config.toml
n_layer = 22
d_model = 256
n_head = 4
n_kv_head = 2
head_dim = 64
d_mlp = 512
vocab_size = 1832
activation = "swiglu"
norm = "rmsnorm"
norm_place = "pre"
norm_eps = 1e-06
positions = "rope"
rope_base = 4640.0
rope_fraction = 1.0
qk_norm = false
attn_scale = 0.125
bias = "qkv"
tie_embeddings = true
parallel_block = false
init = "trunc"
init_std_qkv = 0.0226
init_std_o = 0.0226
init_std_up = 0.0226
init_std_down = 0.016
optimizer = "muon_variant"
lr = 0.00594
lr_mult_o = 4.0
beta1 = 0.93
lr_head = 0.00537
grad_clip = 1.0
warmup_steps = 200
schedule = "cos"
final_lr_fraction = 0.0
batch_tokens = 32768
seq_len = 512
doc_mask = true
train_tokens = 359400000
steps = 10969
dataset = "wikipedia_en"
Each number is 128 + 24 x the weight over its row's rms, rounded and kept within 0 to 255. Layers, rows and columns count from 0. Numbers have three digits each. The size before them is the row's rms in percent of the matrix's.

# layer 19 MLP gate, 512x256, rms 0.112, rows 122-158, columns 128-255
104:162133133147126145174169101124121156117131157130109128168139119147139099109137140166159140096119125153129121148126104115138153132134137104127141124118103144150148119131128121049126091104119106103132120117154171089105094111117090097125141137149157106143174148147174128197165119113152109128130093135149123155159080170118098116106133146114179109133150158084100101137129107148121114121109
095:127133132123108125113096146114137101122164117129091138128140137126190153176141106136118121088116099128099164153133097125150128076125145161130128132175144132086166154088123107148097129118068135129105099088091176124090100144073118165154119121103147165097120115142121122130121130207099159159136145124154116136128149155119153163111115145113123119102148182163088120137113113125147149083131
104:127126167133141101129134149099125170138120090105133173099101140147131121069127089091151146161137125128111106128120130123092137139139067177151145137118191113147122117155123185110155095083104103111150119139126134103151137107156118129115125131091096142137153174102099141116142094122092125120129120136191138130166115092165110134118102114116153115121099113117111166147108138114136151108138
100:123120134124067134137138162155132145136142116125097143073112138139094110144149081098120116131213145123124117132168134127095105130102084143125104106092119158115147126111133147107111110079084112121159126118103111103135098124124112154118108147149125147106075106138103169123155119128145131084110114137166121152144118108148113129083155121159095147108088146083122115129100141116160106098094
095:137107104118145112185117089159129155137127141128151127121091080111136136094114115071130118075101136110106151146148140118133149123098115144135126163108144124144151116114159126152081109148138074146096141123115172126136149107148131084115134112115153108124161081165093150142177159164112147118088111149127160167163130190150156131112132125121092161114137127158117102118115130122149159150127
099:101136160137117134114126107133110104126172078095167080141135149156179116077127144132101117124146163127108110111113115137126123174159098147125146097081161101139137145123145111127117125130103104087103113135096151159124160142167110084120068113127118153110110100127137144121072123128143110144121116156111128151175129131146161109077101126134145065159159123173086175106128151097134127114096
098:101168138127159090161172133135111135106124104135131136169121130134155134128168151051154168093103144115116196135137125133137114140148105131099118123130143121120124130136155123135085127100142133091085123102128083082127110130123123099118114148136147124132087118131164115153109169151057109142095103123117085149165116127134140084089135099137132122105152154097128128096155161153139133166122
099:103141105131125166141147133129128115146139095078134121133135109097147133089104129202154122126149140148094092130111113188104112136101109159116092104142137115140159094143132147102134127135146124139153094182124101127128141146132087120127126131117128137149102148139173139127121140128117125112113111145100157159117139152083129141130127150150172140129134136153128127101089115105101170128110
093:118162163095085115159103109138131132095109135105103152103162104139122098155138128111149152136104119145122104129113140121142099085098135114129122100159095085147120125106094130140113132128148104103123112128094142094133149192120108145119138156134101112164168119135125182135073127127112132121153132153145128113150119123113145119111116134096149111144143109118106106121148094149120117092132
100:164106192127110099143108110147119142104131164093127085117102196093090122123086134126129155148119117120138096091125114143125129162121133133117135103142173140096133080100116170160125101130126129148154131131147143129143130145117161163093114151171103148117151141116094140164146130129116097092123152122118158146131093152142150102106091091126117095152114102142168131104126113125060107142153
100:133169163096124122118110097117134114121062114104077156150104137121114177132153127177127152118100123140121108140133163131116103161122123109149142185106129147100168133129156123124152113075111124130139103071110132143136165106155115125108146168138131123078122143111185118113166090093096099130111111126133149122118083150165130088149116134119122117128160128101101166146115122140119146096133
101:110056129120133128104154118122178112133102141083122112120142123137136152078112145146087079124119156156124108103154102140154144118124161151116123091124130123126139110093127100136168095136122156146130142112167140142112160160140148101124106063131112117112097164108113117109128171134135121136145162134116170098133166080157109134095098089116106114137117127123092104146114125120093158111143
101:145137167128139157139157086146131127128122107146113155149140146090119133184125141147103133109143136148129102140103131182131134151156130165160168151176137107076154116112199095123101090141128144130116125116147126110088112110124133116148151112162109132190123126138099150130121153132165111145141108119106111109127094109133080120075132141126124120132173118141153093142159099096090145144152
102:135102133168108116122109131110163109134134170130134121138130155116084111111097145135154144202113111128168104116105117125137143134165101103164101134095108105138146128116131186168122149101144163154110133117134182122137093157170108162138086110086122136117145168136130152119137113186078102075152158101106130127104143153142147170133118102139121135111097156136082123132135120085079117077185
098:137129097120153124117114136102142115139166120161171111148109095108139127159147169126112143147166126117107160079134150116149125118141148116129122155136173166167143115167079158110146105184138127158135134156089109108155102145151087164148173134075080120098088122139100118098143103147143148133078103136136167123137139062095102140129139102081138139094115109094147131133099121105172128091108
102:147137147160125144148093149140116090121147104106103095094109115118105119152111134135103156139115184118119112149119133144172142080171158131123124122156126112149133123109117148141160099130166122124103124134087116085145127145160148076092182100114118130100150107119127137110133182133151143102105146178144151114209104096151096144131146140093083113121137118142071118100096115168161111171143
101:147148134125128118117108141105170121120176137115142149137138185136131136141107113156105075163164180129124109109139117102150129116127156155125113137093107175165089119111199113121087154122134140137151133098116089113136140117129088116097157131099122167096116122128108116124172169098119148126110130075120123132114141162115133147122158142146140154130118148105134081118138137098117108126118
098:168177103136091194177102124122102126108143187169116142144108134120100094127091082160146143122137095097132112141134109093151118148151139086130125140133125087119164111138109120071091126123152119093110156140112117152103100123159128120142109106130105137119143100131119110113152109095110134110154124155081131139101082119164089165122150155111106087166114115142129115118111101109171136151105
102:112119168146149174119141151121117135149168134120104117135097133128115126120138140169142124161149157197140116165119097159142089128136101120133138165145105113092100097106127108091145144136097101149130130154183129128155121117116149105113130118121126109136149126133154118078124171138134103106107150125106134090150142137134110108094127108113117168076123149108129122128095167157140167086151
102:108140121164128098136118163104168108107123114120140113142070103158117154113151108090121158129164120169140181160128120166190112109147113095132134126131116096153143104084150166141167139146136158126113084194112096100091103156076104113135134142128140115128098105124151133154169129119147135139112112130140156126078140144139140106116114112151149153138152170123169077138125144143137052115119
100:074117145131150122135147141139145127108105126136142105132116115148144076137107120117132131123129134122119132095089130169110115132118135126088139109120091172062155089115109158128113135124136108102084131137104134106124102146164170127111133113087130092116103138095155136110155129088155146149138122114124158200131132099129108125142157114139167121100147140131128114128176127132113126120173
099:120152118129129126156134111122136100144110115160109142137172143111157147171097128116150126138133134105140131154138108145113140108160139180106088127144138100128155095145154168159087108116160100144102104125134123096105116100115137137131135137097108116085113148171123103107156129075166076121159108124082105116160120107143094132111098127130160142129146074089089149128153148124149167153114
102:111138126090155115120077149084123112104150106132101116121159110140135137110132132124142105161168147133120159105119152127165129083181123141116155098134126101102158086139115108134133101144092135065155111114095160100160146131097151145116081176131153109118153149147092154111170119097164123162150126089131151104158112131154102127152114128065110121161164109111143104098125135152180088123074
104:131112163129133097142155128094144159124121121143122118077154126091159141086118143167119209097150143156162139154133129158134129104108099146122129136143135104116129122058108063148159092090167106148108112164138114128131113145117130171120160140150125123134129153137116134118109128114169148124189139146160153132164148111118120094129101116129109111116160151148141118127123155103093154105103
099:119156117139157071151168163116181120200154113185141161120119153162095132154103133082129099112122111100127143093091162107113144167144126166111099168068135169115120156096129108142103103106132170104153145134144115124123178152127117179100113127130128107093151068144118097112118122143098092108157170104173171115110140100114140155115115081132107143135106136109159187122134120104108131145106
094:076152151144128147084119143112123120105156122131143151129142152125115105144122134132110134154129141088129154154136139118136135136168105096115163122144124105129144157169118177090166172137101161064180095128114123121125122105136133139089108103097158151199134114103142132159085088145138095170111147116133082122141126164115137136137156128069121103166141141064101170139129125151075114112172
106:127146128114131154212136130150123133104096152120171151154115175136137153106139115131136145131127118085139172128146117125186137163121087136128097119141127121141130116124099146150150137100163155125136129173169128141116098167081106083132120182117172130152163121127154119098147127098133125112119147135109135142160137159119160136131112116158182105098151109121131141109137120086155117123133
097:142118143121125129112098102110144144103157128128157151136176119132128120150125095118108149172139116126162113097148128124118139113135112105100176138114147131118124150127087132148164131074118144140147108113138118133096128118147118166153183076098119080101161130125119139145162162125093078130133123130157127117121153152114127114119134125169152105100107145154112157120144125099150156118088
100:115151147145142085171101118120118165117127132160149125085132126093150152141130146140122053115134170107167090147119123106145145124140129113114145127124108073177125107115134090129108108121123117099111106112132108154137116169101128079159141100122126111147108157108171129056130086123164136088138125110135160110122066140140126122123099107141114106124131133161095130129154114097157156140119
098:132114094101156138124117154147133169135119122085144156165108121146113102129127122154115123155153127161121071159153114134087143118112123125091121175131142109100145111103126128157124122101169118141112143133115158191117155139141139165137109124151116122116103187098131162105070129117103151088136152108133129151140098096153137077164115142156164149123143105133106124128121158137125066127146
103:126132103127102154129143132109159146145145123123138104149140094113092135147151149169114149126161118137144123114131160137121158120118083099181111117155126142129164115109121137124160104088114167119141120103109151096172127158154116111144165114111111122115113120131137172135128102133087117138154107140121128125152120159089122143137109151097158126101125134147128124118171128158100075131150
098:111119116122142118144112145143109138143118168142090204166111126128166134137090132145125127084102106092099112183088095133121136137151159108115097143125103093137165139140116088112156142124118123091105123144131139115174128104089126118122179124111145132155133114139076120099079120164116106160140142117121124118050153147160100094158152082117148127139082139134102177125074123133120148101115
101:108088164147114140138114175077106124159075139112162094111130102113133201138135149117158160109137145102137148113165144091131155138147127134148094128123129145107125137088102117155105127135160056144158126101144172114125153144115115136145144101145148130122134144126135112167145183139098116123185139119141116109128093137158121181107112139143126105143124103101103110110160099092136164095162
097:135146164117106079079126154181115105168125121113090106107130145126154127099095131120102126114165129118159115115133100103117158148102117127124149094093163101080139119145132122121122172142131165099135139133141085173128099148118067117091119155104106156207124155108184137085158152123107140131163101105137077118136140137116097146165130147124150106154130092146136152110147137132114152103120
101:113117128130122112099142165072143117162172139133131157115118130177099172138126174122075117140086156140111104088096134163151121098158154130110115174096136135109151127134097170164122124115092112119093184118125133114139087123100116110117104121116096093131117079127113109123145138150135119129115115107077132125136099108118110092110128160130086111098155116081107120169132178156121165101134
101:127175102122136145108113151139161113149108113110079095089130074119159131129137123127141096105131167079151188145120146157105131132133139128129082100141133083090144164081145143111128112124129154110130133138142108137121193147103168092125072120139111139142131124138160148106130168132121138150118156116136162120164134125127115111093142111137197083170146110112123111101126192135099130101163
105:137143102152116115091113150127132122104141137126114133112154106132089138110166172192109135125127136118164132184103140132110106131127127179155147138116152141104137131152105070145157122146114150106110116158081102119110121119138138141135148072127147146158116133122109109082103123090124136121111143144117132149138148124182119101101132126067132152132150116151088150188124127115135108099122
# layer 19 MLP up, 512x256, rms 0.12, rows 122-157, columns 128-255
102:117111112131138143097138139125123099107123127141142137087120120163136139143144092094132174125133119122154146160087108122119106124102144139137122105122131092118118198113099135132146069121123109119076119122128131145096132163129159118148140142149106139126109087076137152133135137148081096113081068100109162164104154138081123105132141146155115074120147107136159173090131145107100154148140
099:101107129086128144138135141120104107115150090154139098134108085155113156116135125124088118153162162114143123147105116169161146159108152130093147186173138148127160099128124170120149165134144151141133149114145169158162118159093145106153136089126136123145119120140156141130079134118162157137122155088094079167108093112083110112097127113148095080159152150152125169115093084147147145100122
107:135122172139110133142152181150122126163107132124154089094151113096119152109114141127152177119154179142126102150162165126106110130141118124156128147153132158127160113124105138092163155147139145125142136186133169102143183103095159105150114110170190135095088135139127107109124140179133118161160103127135152095139128114149145126151141078133117147105151107147145173146078097158153105131114
099:123094151140120109122107089111138110043127118172149117147113113132133174155136168148121104115136145087127121124148103103078087139100084115125141122123093104141112128143136124148087108154134115112127108148131154085117151122116102103139123174131172159134168161114124105080166141108122153129114160126144105162125067176127158145088143134113141140142110116102103106189092088111096106124123
096:096121146111124120113081112137142120124120144111081115141173179095122137115141111134077132135108161135136169161129140112151155202185154108155140115152092141177137133148157122147128136114078102167149141127154172116104152112099146097147134134106134125143119124154121113141141088147099126134122146125100133131118105126156111094103116139152116122132106137101112147104152112104080142083130
099:145124132079131112143116103150113146120111141106142112124154081110131090103119143155144134118154151144158167140143169121152188092111152136162120138131145099101120093130093099170153140108105123167165137113099088111122121089125101143118170152120132112182117142122092139166138136123091140137155124112151138134118135148119112160172149113120140147137103116117126131143126134143156134092113
097:143130110146170111076135131117139117131136127140158099156134146140183157083113089107108152149132162176143151145113193123155144124146123156114158139158113120127160138116159103156151142117123160102092130066149115155142147121115198140165151115056114176117102157082126113146112133114140114134105143134157096099151094105116113111117128102119129103131181137142107156088120126085120089175133
101:138144163105132139122135111139142144082158133112131130133095090129129143158102124100076126137137128122135079091104101118160164130129162132101095128150132143122108110111137107131148098123108132165132119114144159097127134144119128095115083129132090197140108153145094137152129092130085164133123156176158129168169141139100119126159121105089149129122118076083109161161097157153098108160115
096:098161147104095100135143156151114091175138115101091151118097107160126133093108113143145156108129149138173140173116150088133089101144106095098106170143155146110125122157146136120136141142119143126127101144166145125188118172134119142156167122159129130112148115128140116086126119134098147139106146178141148089202118126137106127168108103115141122128144169111120150127132138118108125112146
097:130091121115140130091125150110142124120114164111138155083155122144112135098128092113132129091164135112127162136094148170075114133171113139120153112082106138096127070092142159151126131102102076115080155192145131110114166141164145148094149103142129076154118075171116110159133130140118134114127141160144149086125088113107146157110118148126117113179120146117132086142121174089099151164131
101:135110159137122101124127122092114120155156126137153149153102153152114131124093185134093106115122125169117107150149130125147139121120117127115130172146191151108163098092150154098149119138158129116078102117126126109106127123146107098166115144125179115125139109157146123138086132109184129129109085128138133153127089135142111135145117108126139118115141148107153132161046088141105131101103
100:122089118078126150113151107116103112120117139122084113138143119155131128123135147126137132140120146109119128116072158098132081110121144171122134119114140154126121109141129124166139099161163151116147131166176129136115118107136155125148129134111144139158105107120088146146125171150121115111124162137149167164166120120108138109127103095168144121166125129139143095137155117098146178110151
100:105105103089099161129113149140101161118144109137106136134091157133121151105110116132076118118117126160158146163106137153176138111115144144107141160156129095120134154069174108095110155091138144120142159102113167127190166116122133143179128114139123140138114128152141075168117136108106149122089146127144132108103089130137130146126132092078140121133134116136162112151096127093151110131124
099:135140152143115113104122114149182116134129147110097135121123157142122139105156115096155135140144134136152166135153101148136112168129136062137116132140164091102119124106099148135124113102123190094111115139148160151098114133084093114089100122137109147151124137131155119155083143136102125153127133117148119124118133172151136121087109141157152102103093129133090153128098134136077143131130
097:138058150069147118132118110146092105097179099163149082131080160134086124183084161135129130107117133095119138161139147130130144147115116108163128182147122142120155130121106145126093148178113103096102123119130101109122095156160152139116152071125165098118108139120105114090075120143143107130101120135094141119143116147122133131100139198119129165132109116131129085162092125135122125092145
103:124110122072153122155059144122158131136148123137154084161172127146128113106138145122154128121145100173144159117107156084101119108100139112113177101136093120137114077087125119107142138145150121136137123143101132127116130136100151115143120110123135056154143141136103131142133143157152133106097141139135100111194156120127133136145152139108142096103148099142080119099129145093122148111119
102:164138114113121139122151126131111153140092131146106091097088116136092093105109107137136139101146161074140127152097122136129127143111135118116139088172146118110133132172078148105107100106142081115174155126132096112103090140145151095160117152156158103153124133138115132091124089073165117100117120164102100108153111109130114132099124149144111113080098115147150112139133124137117102118141
098:166161188142164155133148110104133123126138160128104127120099128126128137093129162143150061144138146091108099092163156135108141111093145119094117108122089101148116155147073132078109158118148135131142163102105124116107120097131155136108157141149138162130150148134140093110126126074087155143102096115142137146148096092137123127159130136128152125112079063137143082126132110145137105123136
100:132139085119080103140148147107126119104156133125119121138123109126064136129116138107121106165075135116154124158106179107148118126159115124137140110156156118173139123116141161124133161133151130115115109149137104123098132136135118123175119167097164155121152105130071114131111083075116128077108114098093106130134108102189105118156174118131135149150123075119132125122133098135131123154129
099:088154148148139155088129134140102166082143140113141146102115147085128065129113113101144125168105165125081134110145160125143078133136119114076087097160144146096107136148108136134154135109117154147123120149097140152158126117129141097141153101103108095115137104089136118136118131094109133102153159126109092074140112150084126141138155131186107116072123085098136122073169118142164115143142
101:092146116090101099126165144154071137158166161138123180122176072129128106152139135123160127125151161177136153148138163133160120124104143143130199121126125122115080136142152105115135129146123145119156125125142092079138130125110138096123125152166103069095159129099143125142143081130142130123123144118125120124166158117127180139137142115135146095141114133133137123160162139175117125161100
098:120166162113142134150095168111132132122167115111118125160095094133124129171098140143130161133132097140148107123075160122167111117079133155130084133144120141111158189134106101109109134117137121126152093126119162103183143094130116116134100116133115111124128153097127095126116111129127131088124153086124075148143169118159141135144092141151154153144148145096169115078105099102125142073122
099:129121120097105147137123104087132067102149142136123120162137123116124116120137122128124131179186112124130138118146160135105169086166133135139153130115165105100162138124103114134121094132124121140156073166131146126144132168121173124134117156132127113083133158130112100111102133159119140123120109146091133065136101183071129156140119133134059165145118135112139137144110128152141129133109
106:138131153084141131166143119096128122120147132156100140184131111132088132114122156119135146128117158089107129114159121120169168098147159108120110118154097140124147125114153133134101126152116131098114131075117162117110134136099139130161108163119086093132165157166140103115133175147101138134102140130149092113116130137129145185128130170155181121103119079137138157128180161136115143157127
102:123136123104127155152158128129123139142122129120153147153146106149098120131080082117054123135143177069121147101130147081123111125138157174139142107108094143120114151111174162107131092130159137146122126147117093112153134123077132146116133151128131124156121176143113136136133150101109091115122121163144137093160132113135104148140132122103119170126135124130103100142129142132111151130128
095:100143123100115115144162161132105148147114138154118130108135120107154104132150135115132135142101134122189143109131126138136117116166137139096098130118132122144139120133150127145130093124181112164110101171131113085144131157095100144188152148131073101144112112150179144115135095132140130132155126110173179114123124152128148144123079128133137132134177184093172123140129121087105161135128
102:136147147087071131078138109127084151135125152104146156097113157145124138151115106072118112103127117158145166087147104127147138132126173138123149135093134156110163138148107113109147135125109112128156125113142123140129142121116132145152204128154189109138113137116109140112174110115113134120110157170118152100148133105081140151091141135154149088132167101123115128107139132125165124179138
096:132129178130148128175145107148095110124140136120166147118128123161144078124167115111136091156117116144166178119123133094107113134148123129145156166132129097121136096134122146192138075150135119154113120156176144175118072148141128135159132071137128136121104124135125147117116119114150099123143139133123138190122109120085129143094146154154126118077150194125141141163143133133116137134154
104:098133153138153147183098172116149154073082091085124123175116095154164128101133121164168139100117155117106121152108103138160124114122144152094167156106153131176088095127096129148131165142128114113103161160093164154108130116147108103105084161121156104116145125115143130150110119160162107129133098124151131122126155132094150115105110088108158117132154128106134121114138132161156122132137
100:148139119135144112132118148077122086141094143119123107148109134155106178099115140120117166127101120137111107122167144139119140128125169106131100130141110077155162164170169148117096129152095145100122112109140123182127126091110140121106149145123165137165159118179128151123106154115155147147174129118141122116138117145148113076163122171133153121153135153119109149133124099106125094134136
107:094114117130165145145111135116115100176114132099081138136127199108137134133111109133133170115136108145145183115134126117097149120100126129133131124110102103115118135141124103115066154144163150134106142156133143121143133126141125170063124137145147166125145108129129138139118140132138149110142161122124143139117155104151152122169107110149134146106118147174127153159136118121156148133147
096:110156112123120074120152149104132101102153105136125090131100156111083102114131109105128162131129135144138174157109142070124117136108124134092138135117115138117075120091083114109160144126144182089135135106165133133111094129102090100117126111100085164125122134120147130158121125127142147106122106112128149114111132142164114132180128155125113195101187143095135144105146105142135125131113
103:123092168132133146101115107123143146131157190169131129163171170128141138141122155098108145073143126092141149144112122139096142120130129107074125179122121104151157106158134145104087158151172123152129130114089105125125132121117095111118142123139129108130141113112143116133108145141162132151122124134115132105108117142138115148178118121149123152128116149115139092092119118109102140197150
092:156135120094125119094136190132146095181150090148111110121135118139161157123098110129096117091140148151136125132131123112134184102077116143138135093096116162160095108104140101125104128069147174139132097162136127194126098139137128168099092107109118154160103128145123109131140143152124139111126092080089077143138114160111099098096162136113152146132105150115163122152173122129146089119124
102:152160149140120128104173138112136150129111144138108125124098154081133116140110064125089162110130131146158125064087095121125130148122151099118110113175152156101133144110132138125178114117168114097123169121141143097166153153127141166155129163125142099125124090095118148123136099127168117095118099149154134114174126081169117091169153134143155124120168097137112140139134105129138156123125
105:098130186100110117108115136069156151149100112155162140110117140126135146199123122130138140148158121146151098140144132114116121133131123132102152118141145119131113155146142137135092112143074163093125129130131138159149106119114111120132111093087127132125129132078160117135110105166105090163130106173124164114125173085147138132106109181116146194121142127135103111184118143151134121153154
# layer 19 MLP down (transposed), 512x256, rms 0.0835, rows 122-157, columns 128-255
104:086135119135168105137164107104162146145124114144127129132178146119146145139168137128129127090147139153131069090105147137155093150146162074136174136114117149119141143124116149133112107157163118162147158138134127098122147145143144117143093099135120120109156118150122126111127099118127103108114141107127068135165124174128127132115138132115126161132132139156141101181169131191107118093149
095:143083150153149122126120110143150140097118109157128082144108175114150101159137103121145167136150135131161128141144093097136132109123081126167077125101149141148136141128218118189092143132155097135153136124171123119126158127120082093096153148141149112155184133150104135142114098098183133146150148143129083126080116114160155183114137094119090114126087101109154151095120148122123132124158
104:109131123121150149134096126164133132130130142109145129132118096128166133115128098143091150124114151093108133149151134133137112133147120139158123155163119111132163113100116202150105108142150164127142093155121199083115095097141103116164120108152140114149137147135115142114148106112137078157127122142136139099094147158122095088058117132126139127102082125110088119131121128108100156157107
102:143127102090131162117115116128102066134139119123158146115115120163180145101143118114172113127147176132127095125136152167099161086130090131113122141143124131128150114114099110154141134152127154125123124145144115135118132130119146110178143126155115129097128162154147112145124143114108197123117133143077145121091166123101140137115107120138128103117087119130148129135166150118160181122111
097:112089160149147173120178152124122137094144179134107152055131121130129137128141133113138101094134067124116106124055130148144125109117080144113112172125125142127124119141109118088125100134189134120126080122150079117126126118112139157066133130145092101137095080094134107128145126110115142118128151135150161108135119143138157156120111127159134077149152116173109122134169101162114122100138
100:070066125180127149128116133128119121131113147083144135104095106144128147140108161118129108149141119126098098137143147148142126114119167110118114126170154109143142136104196127136130126124165109104114118145134114111122101103177136144106076147160132152136150141145109105097116142063186155118052130150129125105145117132107127145137109129141167077107162179141186155142146172155096169126111
103:123110129095093095128152129186129156149145129086106092089091147093097164100147117130089171121142141144124144167109079162160094141108094149167065118152131146153098121125066123137133134163107102097143163112124109101101136133108124122133182132114121157106131155125141112114135167077138157130126138130136130136154131198134137121140153127105122136132131121133121116079156124129113163131119
097:153172129147159144084145143113142133104113157148121096158134141139131111150157104125124129122096120078111108168106088094145147093178151072154093159096131108158122095130159114089116131134116093130126136146137119117131115155103153160149104142046098126137116102132160144133101105153149115125122134146136183144139109133155162151082117167158090073074133097118131141142136130175132143150108
096:119086123160083165139097131109133092120116115136084113150140148131138133174093125157131117130164162141086123104121139157107167129118154147161160108135172115125125140114110089111122142124114134155131197165106130133146115108134128206160141142123156088174204116128147147160129135124112160110144109125116141161212170176116149144128128147156116121097113111132141106112089106140131120117118
100:088149088099104130128168115121175134120128167122159153125139168106119131106120107090116163134127132110162149144096098134129123117136121103147151137145113147133103172149081160147131162115112161094110142163147114127170120174129149150123113139104157167144155126173118065117109129145121090138101133128092125184140172129151145110146119119123117099138151164127149118125143166080125142134121
101:120116130128105145111104107145118150157181150138118121109134145127142142158126123099143147112148111144106174120133147117145114151129132147143130139104106121136104142090156113153112135135126124198174094071142115149158152111156177080130131081134142087141099127116125113158113144090122120101100138176135062109156108178131105139122140124136132124196111114121155104151115118139108087115166
100:148127124113153132118092118158193118147146105116116099102123133101095103125106147116131120093129113123119145145158123085145129133110144130142120133161147121145105157136137119095125111100139155108130103083113086161113099131153123099091153136116126150157187175098109150132108108170148181097114164120138141160085129136141123144142129124125125106106152150115142112109137162118124132119091
097:059122094077080125140126093171162125127122099118114126169118123160210111148114112154099140148136124150105076185076154073130111114142138124134137163150131139129118102081135144137099077144126140138100124105120132100105120131146119083138128139170123093128109124118096147100098139143154167137089097107155091138129150093130132150160113124133081143110089129103154134119153141139195137126142
097:165104123124130136144154146139153126126098123131129120107178174149130169100186121134078154111164135127097146148107128154129131096126109126083122116120146092147123155121191142111095103144179091160139112113091114095135136154105167142128175117099145126115126161157125146153128100117144117128107201110135124145097117118115110180156114100122130078107094094120110156115118134119092104097132
099:124136169127131130126162117123117123152184155116121154124144146152122151055149173147111111149160110086090175087081148155132141123140113079151131147139175125163181139112156133135154118137144108129135138148120117152109096095137146118128095163122135104118111137144136128133123148131089101148114137122153146126066111114137157140097133085107143102101144146133118078106116117120136179150114
098:141161141116106124131094125115096099172139160104136136129148119166124121141097121114144153112107160186105105155161113111161119115140182107116115158138123140162118176100120107126131169116133098115151124134138112098157130077143128121146135117122066108122129154115162150142093094121132153148146086128144167141208114102113125140172116154107130151110156147123165126138151123104134134129128
107:138113148124112158136185110124125104131106125130104107159121125142143138065157147110128153124115137126114143122163186135124184106125146089134130084154134108128144080085087093142129143150171129134172127084113133134125101112153145110121116139142143125139105122109122104128148130107124105166120136073124156111125116097126084122122101104134140094126128165131139149128083139171179160085163
099:120121134157132132118138134137115131124157145110126119135113160148103136119109100102101156138122124087149121128161114117187156121138087115130142116137044113164164103127118120146112098155182134133124125114121092160125123148135146119133148117105153096153127136083141133110085101106113117116127110108134127139151110128127163124119107142105170121119137131102145124111146106156116130121147
099:143128135121110142092144120142176146133123110140137144118166135123175137114143127134110106097169105138095171109102145128126141146132130148091146085117130131122102146162103119111107126067113114169109120127121151121105116102171150066106119068146140123120116125112143128131088118106091165173091072132147162161189117173127134148145117142112163121149107141122111189134159127143133120137137
096:075101103092119140163140116160162115168084150121147154104051092118137154139116096115099117103127183134136151110070131123136156070124129120104137108150161138169105127149127081124097129155103133147168095161159143123135122105126151145083153087121150104127114115103139101119110149145119150110148095176149105121159154063124083120123144128115145135128138108084122154150105108111160084118118
098:133152132114100082131120066081167138147139117077130107125109164108111150146149127117142135096145129156118110089061121118153175167126127103151102134103164125136113117134139135092069091149137095155152081158145114118093175112140120104135151124136105143153113134159191106138106116118117151130131147151150118147082108121132159129130091128119079133143139097102099094096124124108131117118145
099:152105179086081143134169118125125109126131118142154106131119113170128152132136125100089148134113128115101132105093116099102118138141170162133117083106115130155130150083113188101129147169152130125116113107155115135115146135093133126109124077119146151125131114082115139186141123094149100194079122131145134160135153107095084099182156099147171146124095143100088139139119182112120117151124
097:160119110125148121153135126149133131120138100099185124153117148136089126152106163127147150141075116104141101143157088102133138148148156182130124110115111168139186131104123161093106113161107129149117127100149165131137164119105113100096135132156094097123191140106153107133139088115128142103111098170159125133000122116113091177125117095110115126103177147089120125112166123142118121110125
106:153123097131121096100186115147146183139108096136155121116102066183139147146125112144096083131130157141147095138137088139141152125128136172154104138117112124125118087095129141132162108168106073158059119154120115158163115137122140131166103118140150168117131114114093152067086147129142124106126111193111147140078142117108124075072120167105128109127161122126117142130102132130143090151155
100:100158120145090144105145156149121088133136140184146170107120124115115142124105091124131127110144131169155126156142131102138079113110090171126139117151140103122154080159124088149152132161167139120158141132116109154115124121132100119151101129143144169137168118146118157143137147085120132152104104112131119085163106141136120125141113163124155150136076107114168132108163095145138101108141
098:110103127127146132145110141158158100111125138141109168109109136112114149126153107161124113108098131130135166162126099129123109102152107165138145135074105088115146145122117140091158059124120164144141145109118160136117170114144158125085106135124183153166161161107124152126124088110149122163171142150148090129096128097126069102119096142150132183128116157168092133096168122160127131108121
100:141165135127129122137112061076131139173118090121138106120117161096121142119106155129151144134123137172086137113131100140146117153120145138184168152157164133133120118136143164090108084130124140159154111125084143154156096135117133107125108114170134137131121141125112139110148114101125114129173138098133099194153078115137115129126118138143139083105106141143110158066161104131137167093131
098:145128106159162146123107166126108128110138134137147129116162120116118157149097093148153150165104131144094124157125095138118129134101139128161129144153191083105139164129143072101180124130110143121146122158141128120085179161084110103136126096076170135143113143145100139116167130122117139143157117105167127114107099147143140085149086127160124123094113127116125167120124113151122110121072
106:148122121115130111142121115169121155104129114134156146121093168115148140168124078142100131125106111131125120139133127130121108138133158158122106117127129112101155106135147126093120174126160135163161154111069128113123128160108139121144118141146118162085107179131131113110121118122101135116143128076126152105138158074148096122102133129143171088150093085129114192124161182136108190121080
100:130114135133104116185117149137103138127137173143138142128159083122153110149138132157137166177102160126131114127161092136123167170120159157188128121112145146138162133172152141165155153097144108118111137097137108126050143093160130137121123135145124099091117131080111125132145133049166145128127131091109182138109164105106116146169101127110135128147159116133154144106173128139113115142126
105:131147124128096106152147173124111122109127109130159123136113137151099110083082154079087135101115183149090132148162070075100096181139120108136122091101153127122135176118185102134104157142154162093151115125134102096126133120137109130109130081094152159123125091140116127143108091062133134136130115129150164115167160164136129125055122094123169106122111142119092112119106101104195098133083
095:156142141130129157149129117162140170111106130161114115158129176119107178077148122128152124201127147150158112122179158121119124089094136129153153147141138098146153128152115124116108120123104122145117131141101158082130142164129135169123131131129148148113110152140158174108104085127135133110155142099095133128164152145101087158167150122108110125136179150130098117133125123132064120095128
101:103110112107085132152151168146146119102101129131140105081127118098118102150119119132144150167125167122093143116113131149153139157153137129102090086103109103137142134115155172120125138108126087161120111132106131141086106165130126116145106103140154148174119145151095163117124116105108128117120156149118132170025163148122116122108124139146116177167108141135103141154139127104146118087105
095:146101140117158102120144130132147131136156117086146161112141161138143145151131165128109112140114173166139127102166124071139141159140084121105149153136000152144112087150141120152157184116126147114144112104114111124113118171133130151102111113136132116147109154136126139167129126119137125105126095136166170121089128126170117113110212116115143131107126144107098109131112138122153133130149
095:130096158095150137130119111102103107167159133115131158166092132149141163119146158125148134119165099095180125115133099138117128130155112158109126130163133103113177149165113135110107143165142125145119136127159135162142165147132117176114133151120085134080133121148115133092092154088138117118132085122157158117159117099129127171131107123122159135119127117116126084110146148175085126142087
104:112133087126147141117144155086154091060152124088127112094152150137152114150092140145156132181140156143125132162121113130139122164090152125112169085095122157134171129102082174129099148159111135114117109114121120143131117105152147148126148164134100098097086153150117148079153155132135121104133136135124170149129086125078101105109120079104118104114140055109119126117129112145100093115166